config = dict(
    n_layer=23,
    d_model=96,
    n_head=3,
    n_kv_head=3,
    head_dim=32,
    d_mlp=128,
    vocab_size=7002,
    activation='geglu',
    norm='rmsnorm',
    norm_place='pre',
    norm_eps=1e-05,
    positions='rope',
    rope_base=100000.0,
    rope_fraction=1.0,
    qk_norm=False,
    attn_scale=0.177,
    bias='none',
    tie_embeddings=True,
    parallel_block=False,
    init='uniform',
    init_std_qkv=0.0928,
    init_std_o=0.0,
    init_std_up=0.0928,
    init_std_down=0.0,
    optimizer='muon_variant',
    lr=0.0148,
    lr_mult_o=1.5,
    beta1=0.95,
    lr_head=0.00884,
    grad_clip=2.0,
    warmup_steps=200,
    schedule='wsd',
    decay_fraction=0.692,
    decay_shape='linear',
    final_lr_fraction=0.05,
    batch_tokens=32768,
    seq_len=512,
    doc_mask=True,
    train_tokens=156000000,
    steps=4761,
    dataset='wikipedia_en',
)
Each number is 128 + 24 x the weight over its row's rms, rounded and kept within 0 to 255. Layers, rows and columns count from 0. Numbers have three digits each. The size before them is the row's rms in percent of the matrix's.

# layer 6 MLP gate, 128x96, rms 0.342, rows 0-127, columns 0-95
105:157111087145114148101153144149096135122140165136147148138155126081113116127131138134070177117097152121128125122116132148169118087192119148112153125088117109185096097116090134104109130123110102128121161119171148131127131139123078136116104158121119135105130143098111111105160108090113102133
101:158085129124135151117140120138124135163147129142155124163091140132132131078130080150155143088132123132142116096125167118136134091141119096140129082137112114152155112149152101102138170112167105117144094096142137144067150106096168110184154111129142127118161089141130108157106116139094113104
090:090123145131141129164098107132149152163098150138129102111113101092112108123145150080162102147133155100150130143123128106131110104138143168133134147176123119149126084098168147124094086163148139107143115153109161091131149159171179140125124135159096121155140155142131164163156118093144125152
098:117140103137143083173121091127133102110162106099110124085096155162147135148130113097138090079135154126104103125145136171120094127137162093131171123127095132165109100157152147108135124126110097088116146124146177123136097128154127084160129116128103133145081133127176099127152144118142111126
102:174099092145119104119075122123135114134116098118095132116124180146084136125107154119132149129136124111096143188150139129119164124156136139072065117103113147121085148116136111098158109126139098120158124131122142127106115131132158147089159125159126111175131089120106112095150128149143142092
100:128143091112140076149116147143086100112152117110128109141149110131154141117111152124134161117136107100125202151140123108128119139170150156119119136120087104115144158122131135183119146107140099128111142136158105139108138166133118169106145103118167084124139115188146172105151084132122104153
116:125123100123089091133127111116146148176150130137134142103177129104099115125104148127120112093141149109056139150092153108147123112153096183116139134091123149129140159106091132124081122131163111111128126131138169120121164138144142081165129108069158141110097136117122125106153143123103152135
105:082140116116086131136109076119107164167162116141143095132138166108114129128145104126148086139114129099112119134113145092115125110164137142156138124121133130134080122130178108126162104132124135146115097091167128157095155111101110113117130127157107069121125119067150079157109114139116139092
099:092166138170114160160139098110078081116121132145119105149113109138096131122104124101107131139131148159094103190107106134125178143142145137121130116163108108132145106118123138162127114140123142150165095080110163135168152131121090125127115143155096090103104086138121129120175130142151149110
103:106154152111183118136125132123121093153170146142177098119149120085118159113161100117111118145095138154128128117127154116100159093144136122099091130119151160113123072106141121138143118158134125162131121128150138115175092121162072089127124117123107119140159124123142192124161143156122133161
099:124107108194124162108140099138127131101114145152133162111156117132141123143123112116085165122096120139149121129135188154152133129138115164183122169178142141139153132136105147131077120105167108164134084114120132141146143122157116101155136120162136139134107119141170099113144099118183128149
095:124158098128123141141151137132128146122127107082123119134171155103150140151128103135120113130137095113091127164100139163173105078127159120128178147110093115141135098141108146130143087132150129122132108110140151190168143131095115104098167129128077140164120136155144131158089143104172129161
099:124144141140118125110119151138144115162097127138120140155118131134105154102117114121129144095145136078089181109157120132102123119090195116161105140120125078148157118149150165165142136138133153117170162125169139148166175150099113124103098102161120101131103119159150146103126110125128137178
100:120131142158110127151109150133139173125130085101103132126144142138131147094129111141101152098143097104111159121127103138109120085135118151124090101138112117157148142150144095111121087118094133109158098086117153127092082126135117095145187186123155075114108092136143099133082106104135126121
099:111119140161154134125118128143142087127134128118123137116121115129174144115174157168118190126098154150167098144152140119123128151110160068180144151157116108164146145117128097155108128143106134165139123145177183141137160132161105134106136119153150092113146156144127113121159128173124126129
103:144108102108113118156128173129120130156123133118121140155094142140080114145140108125119148118152117111116152142133124134134135116150130148087103131103102136135134188113084138106141113130144112130145112163171115121092110170117078160218111119121106140136142133144085109146144101113110146064
106:127150127128163100139130116109098062077132156135118127127168176123132127125131102117132090143122119159124176152115138124168112105142146131147127129137144109128190069154129104198124112129112147154143121137120150138139119142115122102096162116146115139136123125155166125106157146114154152183
107:144126164112123124179153129139145097153106143154104125115092108107096110134089097136128123125108192108132084162105132141081135105112103142094145129147091116108109125145108130165159152114152129176172128119145151183133123127139081110138157110134079141114117106104104134122137140108139166129
096:098109141144136158128136092059145104103118133168145113125131132117120139120169105129137151126120118122130105094117116142138153137123161146098142104137100133135123150081113093177116143141113111116103134130112158104168144086128151093191167091127169153154126151124174121145129131134097142180
087:064095138081201090130129121149121145116115068120112159101134135124104145114165105113144116122106140155154122104106109134108151134130119110163140099137178139129145114078123145133120120143145131139138120163135177096131128173133119108125140086114116114145150118171139160146149153164135138132
102:121145100117122165119128141140134084134155111157136107130109160151151137064101150113102109114113184118123145125156123124110166133131133123113090145122122124112136139058160064109103152154144123148131104151113130159134142164125088156126157100130156141142115137101157149167137075143147123112
093:130080167124131074129143105133092150110136165089120148139084133133128141145155153121143158120108127115121136086157147141150115088125154169151124137123126102133146120099121152094093115138163156177137162143050152122143130129111117166112124141154135090130117131138122117085172132102125153118
108:190119123150114144123140075127121132118177151192111144132146106104090099148114093152089110144130140084139111112140160109126140151146136116120146138119108157100140114122134130123114094128108090136096116163082144129146180138119087155125128158102105129133145113121092138127144108135095161079
089:097128122158137140138166105096068144127123170130151120087151159134139125152123144148160181123154137109133105163121113145140059122129122098145104144133112140127142098098128150128127107116106156130122143137127153148114116132113051162139126124106123118107162111162096094105137119082131102168
100:177149106140158060176149149134126119134174088104147154149098110170135110166131123099157104079156132134092148129127149133148134142148164078145127085119148124102131123140142094170111102143156131129157113107105156146084114108128152110127146136137121098106120143109126125123092125131147111116
102:106131099162120103120188130096124112156161161152137112150121126157168127160114075154135129142119158102148130154138139081151135097135120136075103122116121106095089141136139099119165139121130133164115099065129144136098127140087097154136148104172121103126142149144115107154125166111132149132
101:159119145130116138083126125147107126125113159107102130166143151147129074157156162115096122142116162132168142155167113124158112116072118133120158126100149081109110150122124185130160128119098107133123188120107161174177138119158101128122130148134119141152128141131165152142132141127155136161
111:169134155134106107130108130161138125180122119067139131134139145115138105071091138144150149128166143136125121102102126140127110111164130147119137128177151149134118126137159159123117120130127187107157085105149117127137162117144142099159104157120142101102106131136153118092155205098113130136
106:115130140132135130143105158141108111123119103163104145117110087125191123149094130091127156117141083113159132123106118137149142148113102130111107165131177121166205121111129085133122119140099116112116091117070141129099124158108073126101130156155098115104146134130140112107129159110102151134
087:160119126145136120115153170109088101157086190141084125130121114146079109127098126125117120136143157137124157132112151113132107087097131149132090105165129135142127106138120154130129106090118144163144132169116143176127157086109109135131102140144133116149172153102122170171144123146087133169
099:132137105126143072106084121141184125084199121088149140099143090094121130126158123110131150157139154118159109086076156157139128141134115090150124127138141136152133106116139119119100135144130123124078163146155123113145090126140133134122167142150135114117130136155117109118169122136187134137
099:134146112149127096130115137099121133098128120134099122105097135090145127131177123133146072172122144087118178113117092117157118114128146127171145107127133161124118103108153140122185154092147118135127128141093114173161112153125164072127119111108123105133108083151136119146160164125157146168
099:178122123101052150126139140092129152111174117125114149131183154138123109142138126113140101112116172114112111128105105105135174101120141090103133090129149102093136113132162127116150079186134137175124127120141123128172139135094107106118161153144106118127122108113155112106122143113101127152
104:111125146135080111139084143089119175114167120121106114137118116151103156116133127085128140121150125139142167174145109140107115137135104105147139120099137122147157173118129109136177143096172155119096145109131135181093138110092113183121155123154132122110116148163128106165168128147143169132
102:145178125141115083136126134112162135130124155147137107108175111095128161099136109093127168120162126121095133133080121155120114138135168113140151155109105134134097145133080118086146122093146155131100106136122157113158158127156097107116144091161100133087138131129098078119162117110079118126
101:109131142096113107139083176099169095145151085126110134119112092118149133106097116119157133147151106100118173168098143123109136106150169130132181090129128077120124146116148073149118130148121104124132106114134131125170129138115142182155166088135112141153116110128139108099134096136106143134
103:133125097101136099105134090143120090140116148129109091109126111124137161109094085141123094119155128149141130117176147160145127119129154179111121117170114114079100100090125151074105136129141104100149104127106155143137167162098114183124163132153087147122095128108140104117143127110143105105
117:118145120124135103154126125075141098142145169118129148141101135148129174142132134133104151133157129102057161133078126149126108102141155151101147145128123150118137135140108169140164080130131138131163150103147143159074128148098135116172140111145146087167118136174123100130134167117161154127
109:134136124138172138139128136130120144170145124083165124129155142143144113101135084111090125112102129147090153136127119138166139092136111112128113144143138099115159116191109102127137134107175122123158074093130180134106158091128117101138135144133178133122112105143156103163119146078099114162
112:148134193155128122110123131096194118129098101112082117145148097083134152104139148128119119124122086107135149124096107145116122124148119139113143094147114152084183149127124111133113130108117162119149183155159115137138115079111159116114130133136106090088124130137124133129095127135078165145
090:148111147130133152122128120113094092125151149138179113111064134155091095171111111126115139115126135128137170114131161142122096143086094123089144069122109157096159146123092127143100137136151197118160100133133159150118125116093139119120123112154127143136097132163105148143155135089120138123
101:140111115137133131138122096145104155129136105134120112062148140157139108156168172142173148117153134137109124145167182158108132128142154143148141178162142123122160179113156127118144083117131161103103104116140157142139065140132147123109100162105095145130139106133117123133126135101110148175
108:091107116111101100138127146131166141147144116154087097124080107120108122089129156081146089085143119127127151114130153126104144121152127086150145086135127125140125104116134138125141131170184113116152118090159152131140118160092106099144165156092167125099121126110115145130164143098073126124
096:091146118144127128112166099103160098102122142086101106088114163141150098161140119115147133142119112079105167120127110175147115107153142150117106104116135074136158109146122146108133109122133155119123110100140137112152174107086134121137107073133119139134172088163096150115122087108098130120
097:123132155161140086161072140101107144151129139096107106136114124178176178131137125146132100109146116107117116139116127091145149113109183108110139116089106164111151114105114119121154141139087140130145119105111137140097096138110117161139131118207116125141106130160137131136167110121138158086
087:134137095147135104118132095115095075150151121139163102135154153123114097143135094109119148133157144167167132126117141115113137133105129107138153105133077135113113132092112100103150102129174109169106124157104122130113144115125123093128146065145068108159129147160130123125124152107077133074
103:151162154118131143174113082151134153134111094132138148123103098128129131139130140161134164117113113108132138118142186159126116099147115138135124128147088169134124160137150173110119100120165131134164154100182096149069124149128123108154131109103101115126123088166105172156136104084131150133
085:101132104113134168137125129142164104139121132116125187114138134115119142119144102139120096166100127109106101141168146114092096060143081107116134128178162142102090118125140129111201152124150102154126088119122122129137104124162121150129143137115159114083138162143140116171141108138127119102
090:111107149138137119118132160127153124115095096126127141118156108107131111099106154144123119095120114122119139141106171157120121097176121103099171144109155088161170138150103133101113064112133100126127136134151111112111107107114096106114133135114067108062127116152154118113176102101096157116
105:104119108119172133159103155119156131167121173127120119093109090140097089115106111131117103130128147088113163143120198154105120126102106155124133150145095119124139112113105132113164136118112107128117138120161112153090154175119122142124183083114148100170117131135092114099107109089135150143
107:125128105112147060124072169109085131083139139153123130151094139137134119166129167149106127147166145096108137138134172123144103140159108159147135102100112137146127115103121112164198078120119134075139155133123158144139125129101134119148108113094139126131110115139123135133137155146153168121
091:127121096154142146089106125131123129186133106135169129140158167135122167149136138143164185124117110149129116104167152137146135131162161200116140119148139100162101094080157113139146129134138116145098123140150109139164154132145107125112144147144136129119121156132159096148104129119145061148
107:137114105128113126192117126151153113148140139103152101142100117123142152093143134130083128090150094126129170095109091158204096121148104122106102133167133114114168156146153161123127099107113088157123110098132157125147125152117121123115140165115144139094112132161126110116120158119082161138
093:087121125149140118143144123110124146126115113115160129155141144125125140126134147168127113166098095116147115174115105112153119096092157165125138130159175116096135097077154189153098138122143173138127118145127152112148122144174094087157123140146122094134152167115092105144181122112152118113
096:154103156158127146141158110169117164159092134140132134148170144083140163102141106130145151088105136162097155130171116170147116090143108122156094124141120121131171144109120108131141172142126134157164128129188122130121114163106089176095134135165093113122108140100129125108143126118128152137
087:125135107103145143146166137143137085142143095091142109127114087139132100136141149114099128147105133110109134142166116113097100101114164135120198124109141103165127162120169111122086117136136112103079114110146134118103184130096113171112086154135091136129157082137149117099117156119134144121
104:152108070054126115138123134110145109124103115140097134133164134115133171112135173106161128129160151113124149130117178125112116144144127137090124086150134139100145097102128133122102104172107153148149138169120109125161145116110134154136104116151096167187099120096121098147151109142119136155
104:184132145144121084123122173126110133122126130148088127157120133135128126138116161087148101073175136093123154150093168119084170133141107137107124122107107150120156092123097109159122112121140133123158092154125107166095138137121161132140147118136117081152088135132138162158152103159091130119
099:172115088105098085117126126155132124167151113151090115123091146121121146108098086082133105127151099107131145150150134165151090093114115131127111137139129128114183100106127132124117130116114122095156169156122098135130083134148132143152149141099109104147125106159075130174149123081150102135
098:083117136173144146086130157088131129146097121129114120103121088056125100150139113134094124119127102148138142096105150127137125143126105130173141160119121105074123107104136130137130148141176088147137146107126170126136149125142096140093174123149136136119151153131105101115148130121130068176
102:193115113166142088103160113115131152152155092124148131134132122160176112145114140174151144106170137126169135107143103081149117144120156169077116138130129093180137150125132129105114099084140118166132069115133117152093111123108115143129136139134117113143159146127141156127103142108112141126
104:141148140134145136136114138136098157097116107097131167159127137111119142136154148082140143181078139137134146137096146109161164114117138114110112095139151153100089123139146154124099125120102122148146094153134133126150077102091143151104127114116144103097127158087141109136186101118178148180
098:102131139111098158155122172073112134117147090135102170118127174156104129148127099152115128117131189122160118153103139123108157121137157149119172103114120151126138116126112143114190103118121114141137157142080177125144113098114135172155156121136102100173117100128110134147165111138133114134
097:117143152152176119130173116121145130169139135122058110105123172139153119127080119140134121132097166095127168125103153143083101163123149155098105142191133135150155133082121130084144141109127103090127109109143131147145146076128119131125131097145126107119128123120121132117171110137124158116
100:137141159121158135089098148147097098095117117116084119117129133089164157137121114131093151144148157130126098133150043104131107134148161084141101142086111153119150152100173114152121146128142107166139115122103134109139148122078109148110152178150113123135177127142130127123113118152130131145
094:122105161144160151112126113089134114150123135138165137126104132087122160143159157152107159099109125185092105119137105184171074140131133116136177099122133162150101127146113146139122128117174139101129136101156119109188117137148114130125138121123160128168132143164106108158140086132126105139
089:137154126089096111132121144109136136129142117105118113139127086163110142110182134148170148060151182125107141111128162094125150096121114123113097092104156132113082127156100168138129169112099150129148151130118165171111120111102136135131139132127121099115134090156163117089106120114096151121
107:151096148118115102109113118107092094123109100127135098176124118143140122144152136144152172106166135151130087093157135107120139093120178114105100169102109099155120140126113122126166140116165128144109088128123143139116110099112107106150100151133148145093109106064139171108123137119076098135
108:142133147143132137105068127131160111130132097093121178151113146119099111154122113145119123094144124127177128132131132138142049137093135112118104141113127151167128131126116129119173148180125137120137089135149115127121118118147161077118152103071140115126176135117137164129134098108118073125
070:083115130109139089114142127154099103107155109158138125137129140114124157142110131109138130121122115097171147137147116119156107109090126141130145126117150166136133130106159129133099122137108108048140123138091107113157133155129177147118117179105119154142097061181160097150127116090139099113
103:064156170119118131161102155099108134120103115087113139098107098123108110141126147148117150101132130087134106121099114170135123124124120171083099115138119154143078149139162110127101113159112152113131128105165136124158152155143101124082123137168134109159122147121130136162171105128090109086
102:147146130121147122142155153111145138134120160148129113128133087114112152077163126112160119114111158110119127094077115156148151107151116157118147124125133110163116155127112154137147096095123109191133108092141128124138167123111050176103105163147090136160160099124117135152135121093136145145
102:105105116126159128111106145153122151115121137100153149118100139115104158180149143124101087103095111103175129178096128116172116112122128172069112154110123144152102124150087140144104097103142142134121141119137124160133128151121105119132062095129153134147184123112112127172132120107150130144
108:149097169148130130114095102116146099136152129118082127107097112135158183074110158126081120123144128117162120122109090147108104120120179108115135134098137095111172095106138125114103123124157103108118157102102165152143122150120113136087109149130128185127121095173120116105145098145129117126
116:172182091104107126135151123148093176144130108094151154129090140116102139122107129135116140146136126080091135150160166157144107163106133103104123118107164084110135146084080144103177122097103110095131133097131115149108135145150139136124132122147136119151121137090140101173125116147162137147
099:082143098177168122158125147117165110117135076105144135110099136122109098112167147100127162127093143105154137137085118161136115091139139122167135143152142167088171138150179147105154078132114135138127148110124123134111145087150147145115159126141147123146139168156102143133140110100124099123
093:121110150134131090108130169126125154137112133102099127113091132090144117124130137141128120145132121102125176141147098109138127110148177191124135140148103133118095167130120155123125090129165195111147125158135125140148163131104140173180146076162131099152122117098108142137121128104086090135
101:138070110098131136173126145143111134155127146135167148140167150140114157175167167106161161125129148073152140166137186138144136165185130119137146134136129127118094129117119121153141081112138132128132146130120137099127130137155112098106141095145139122156136101111144074162116146094137142111
102:154200123059112127117100148116152131145150096119135129147126106073150122122102118138095114144132089144147111103093119130096134103161131142077150110117158141151155129148145144103143161154137149106128126119132167091152099136110140133154104136124092123115132125095156106116170154125082099133
101:144147154148131120128136112139142150172143099129098121071122136137133110094135117110091137143096110146105144134153133171085110124167106110142110094071082091099132128102116128146122121161182093103145126118114133159129114109152114158162157144144129146136098098129152152127125096132155191125
088:168116105108155126150127102117096097122112106133079117145134161173107161129136147116117126116183111115159104117107100101135117128127098135122153129135172135144149100101138137121146153060163098080142121157114146102155130130116129135088148120110134165146124143126140147132086071110127175114
110:162170107132111091138099118115145134122119115056150087117127095130136118118109167167088167060126143112085125123119156112123118068147123127121112116117107079103107126139144129102140128176108127109160124121146135137112084123149137148147133157109164123136138106121142122154147107168143148139
093:120129147139117127151152138136062147138145147114081140114142126108111117104173148102108112152096137111147138101142119172161117127102129115129108109127119150124157118133126151138117123088144159131087115145068147129117143160082089122105172152127135111147162083115142145147122167155174073128
113:115173114141129119144134145106136116111129124142121157142130118133117111135143132107119131126133111084145182156191128159131141141113095177092133130135165137127138122143133126098075159128160135140168118131138170139149100163082128123093150158124110116120116123151078077155088165081157125114
106:098111136124145137126092129121127129132120141131110140135121091094155138091146114092143157149165093136137120075118164116131124080141118123095114111114152145122133202121115104170135135122130136088140126104171094105116131150091138157146141170109072126126117129099091085150151098100146123160
099:142159135132108104104113094083108101121102119129128128087118134126123168141136173144099120122160138122131166097147116106102112157133138089120089135148159166101098161093135129099146099113106132102100141141137140155170129164090155127113099144110111139147158132152153107099201172128130134124
093:139112125138091094167106106094085103115132157118112120112167142110128112173119118143091119103141127147105139107068151133165121120153124114130155133173115177118138108136100115124172127123108104136123151125152081123134164079090134126162165118120124126130188131136130113162121104144124104166
108:130131120104153133164103116143141106156126113128111151121156083082087135117110137129112125135094147109185092125107154146121126104159168134125104108154135148084156094143137132134132132127111142127127135130136141087133099111108143151142098152121206115126091076138127081133166140103137098171
108:108154138133115097140132115117088076108123127127110145128145145133134152083150125108136118137103136147106189143142152140143102120101151115118126118106146086112121124134119160159110079168137128126162161134131187157081173137122147103108090117130167113129092120129159150135132081163130141080
094:114091092120151130109127119162071125111064150160125101139132093116108148186147083157122131119147104086152132118129122095129102162127150104159126141130140116146120122122116114120140096124123130138050117103134152088143125128143089127120135115124112084107080131136129149101108162135111109153
101:128137099121142138168054091136148113190149169095106135100175104116119110099109126147146136132139126108133096141103144127129161126147125113118113126108142114087157113131084111119109139136165148127091171072144100133149136131084130145146156144146149146148108104150115081126149130133098132113
094:114191122134115137092148110120105085127163120114157095091136139123143097127143115070108119135144137103088133115104141138150147136120136099140143124132171141108122153166089129068136121111103126128169097144162137132160167149070125167124127135145146133114144139161115103098115132093145135164
101:130158127128141160157088113080141106167109144126080133106172108115090124101155102098120118113105151099132084158114128112090159171132107100133132138125131102093126127111118138113138104113111146123149118138112167129104115091141096132149075112130145116107093080161097133090100145143125162153
102:173102108097119104123103102121106085145173138112097090158178129150138124093120147112164145121106177108113119148122085124122098148139106139120142129146101116137152141098103128096146099158175148143175169149129106124107144104133123125167118115145163105162132131123126182129128097129113163112
095:118156109166159159137110103076081140169131129096111125111143163096113090103113121098099117147120104127127099130135166171137112117140169114164113139127106152151115132126145148121098142141123141126202171103137163138134159135130123118116114135094135138130144112160093102150092172117092113142
101:145153107100157074125164121168177105109142178115122119115118116094149108133139146161116134082117104111162137159114126109143133123129127119144151184106172102106151151108115141101118127116091128130131158127093164097147120152119105120118167130097143099091110141079128102116120088121125105158
091:159106147090138149109130096122146154142145109160129098108087148115150106129134107157143132157145123120129149162153140151136116111112148148157163142151132108124119127060144152129118081154116172149143142159135155134136203122138141181105114121124109154108138174139124135079144122097112166141
102:149137152116136107101138139095094107134138153123126109142132182134132150104096146154117124147141076085182145082135104119155096148142098131163164162084139140139150166142105146098125120150139140149118129136075131151131143127074097150121132101109143114131155163141161103142101131127148133084
100:174117136179115117145123089158122150121159086141132128126105125131092121135099160155128156126140145128139112135099122141146058126161127181114140124127065123133140145132133154156135136106140146140165124071136162098135129155146123100131118197119112108168105116120102146125100125103112147148
100:103135139114137091113101143138157168170086107109151180183134103086096145120141136107152105105120123113130124140147126136128150117134136163141165098176109129100111110089126115110133111142124119129131112125125126127120084116159096152117164111197123118096153113092136179155127165139136142157
101:130167146122165117127140140140139094153138121127137160155152115089103142135179113115134111172121097118146144122145138172165135122116156137161125120056130173096111132115107137145118163104168148140098097105139126165168142115092104160123111113156109091136142097124111111148134143101079104132
095:139176159150132113135121107138144088126114081087096142116093132175127134095111126126146104126104123118154104124172132113097153107158128146126106083120114105112158108141138147114125105090073185090126126103127147094129120124129143082091149126138150077104151133120098136166157124125124106117
087:131132119170124149121145165157119135124130096143179126116083150143113096161140127142083139127119110139137125122130115109118166121110107093125138123135148167158115098141103130101109142168152107176114177139116160134119152106165118113182143094144160133146109187135139141171144160135103169150
090:124094112128186130123151127118098088114130093113103157162147096112106135111162092090133094165148113116161145179100111163151098124158078121092145134182134153111095100099122086127145133132123074138106119133113126160148106141127127096141108130144137120113155135151117151157114146114132146135
108:119125155129117113187129132133074145113135177114099100132108146158132180152137158130146113098130131122120108142115110164156097141119150117153170109086133120099196139126173132176169139143147166122137127101134147126147128121122078148104142178141114136139145123107146114157103131138124151116
106:108124100108131163122132119163150078091112110111137128115112141150104136140184078114146124136140137148159138159149146101162099056113134078110116101141171161120129093122146148161143130134136163164111141122119092138132107103084100164149137133143135113147117110125121125133109115164126080136
103:148081125129111129123166131133158134164132077107199135134131147111139153128093115148139092092111110157106166138128120124129113098143125141143134104145113135107176110127115191085107077148129131112173098104157164129089156107126099145111147138155125135135134100126161133121131123090112126110
111:147168091102154121094092147098174146161087135094122122114119176084105162110146135099136143140159134113161105116128126088116136143133163104084150129132121111093137131120115178124134144119126107071114111142135151153129125129140106122141110136145108080091128140143118136106109114113066094145
108:148121133104117136110150134118131127119128122134108145136167161139111138161134140137127126154125123130177156145138118119116152160138129171125136107082125108100097108147139118159132082189155148107158119144140135135091161094113095118123115165178151075127111109133187148147160072147106163146
097:150131128184096137152125117082109097102095136138137095134154104148099116175151120124118097127094105097167126141178125148105138114114095146099110095123111135108126166131149172116137150134105113183119150166107099121143111111127085104150121113167143121124066134149123108135160128132137130104
087:122130126102138123118110118131090126104119121170109080150085127144064165146140084138120156126114177129118084136140132109137168134146116109113181123150132136142095130107129125126124114170113149156134116112116123162132134098144098123131109071122144114124143144080206123132148161137118106110
111:138119144190135149127108092109140130120157117143100120080119140136109154085137119130161125126088129149166161167150139137101098141100123119151105085105125147140142109120119125096144107139164154146125162132122149111114102094059097120112161132165106144113090147089159128115124171140138095119
107:140144154128144137146073109122132121167130144158099142083173153129102149124129168114085148124136151103134156136135139202131113110108102133087145118134086145132145121130121129165121104130150129092167145126106128178118154123146120133137136156134149142147127116139118126165111053176099121122
108:103124129107106119124144146096083104148153157130108147178109161161126165135144134165108107120183161121119146139106150101134163118124127112116136139126184100104135162072131124124161161105137144130162159124147137150100103130143106136121148147126111078112152118145163129078100174146115131143
096:138139141106129142136120135115167149112142118128137178122139118121125138084067148141124185083155138131143145141122128088130109101111148137115129114096080129139119157089127127101111180151117115105145111091149120136139118120133101100146122149128161110146118066094063085130121138133149165143
097:107122097145115143112125164136128122146109153144126109130157146155113106107166100126131183112133165134144112140142142092104128121138103164084152135102091148147095119127112095069137119111168120123129093120125142155125134179137143110115193107156131096184154153088125153148139115161128132109
097:115164122162114168191101148119138122158143126077128129124109166125151122118179114109087145118134167138129131058117147135104098145135167113120135091143160080124119102126158097132102112161152137154083129163112104174139109114120112138110156109146112137130133121136101148127124116149138132099
099:142162095113153134095129151098137141153153183125126068131113122130087111117156144143146140174128123107131117098113111085172149115137147105183144130117127152167128096134096159134133139112122110155112122144125096156145157112108076153155135148111097121123157091117115146079144144121110094145
072:140158102106106143148124081116075128156113114122127086147132098083151110136114171102128156171131099131139183134119129160163119148175136134085108143150117148122123130128108088147127125088098121133103128140121092149180146157115117125152124138130123158150161151087100124140174124144115154146
096:138164107143139131122137116076106169130113175131158169112108065126136133081153098131109131119148129169138125108104124107114103104099122109119180133139141143139159123110144119152105147118052131141093159133152142134151124139119106101154154145090129130117169133108105118135164150137136092161
099:174149079134080113134106125142132090112180148135119137148146105136120113119144129134090099140167107155127150157161156147103107126104173124105088125159131128141093146105144154100138147074141190117113101112143112184113096121100136131125093114125141123137149086132113123114108113151122126151
090:126111132105138082142075137114136125102185138107109142114099126108144108128141075109112089099153153130112180113161117147122173112143123089106116113104108111152155108147121129117128115109093108111126142128122128152098144129105110148135197132190110162122136105113113143152115159157130167124
099:152126143132124148129116134142116101138152097155109091138111175130125131092130105120131096092154132131109142113050100096179147116127144149126118114140146115121156173134090137134132109138094131125106109141134134131136105118139153093113097167151122093120089115115118160077164176093089164135
092:158181106093107132166121132107085146147105121129087157090114167136152124154125158095117112158157109144127135136075141130156157117137118104128187149120124115133111117102099094139098102136148152103110132127149167134134143137166122115112163129172126137088142121073134131156089136105146142115
101:159142091140094119100094114199119116151170090080139185130143081081071125161116153103102131093099130123103138135132141121148111125144156152136139155148103136111148105141155136098118123131116149144125109139123156121157150144178173130115155123117137139120108107147118152141109130123120100123
110:178111087103131146130118181129113126155135138177132138133157155117094102066119130123130178093119156123100111100123116141145150094153122104074146112129124167115116140105096116063147139145123113112122154111166107165103145108137142109157173111138142115146125132106119128133144117116154158148
099:129144116127156119105147155156146126152169086121106117109175154109139153085103152114119108088135134121146134166147148155131090119137141100134101114125096139168188122146126120104113184172128120083124112133092105132126153132108118130124148095126113091083141140130103143161096081137094127121
100:095132138142115105198142159122120090130180070110099142105102093106149153143111104115094108154163182110127142119113142071148159110125156095098156103109127117093136126140143153127141117127117126129152139110167154104134163116113115091094096091136127107131106135123125120125121160114132115140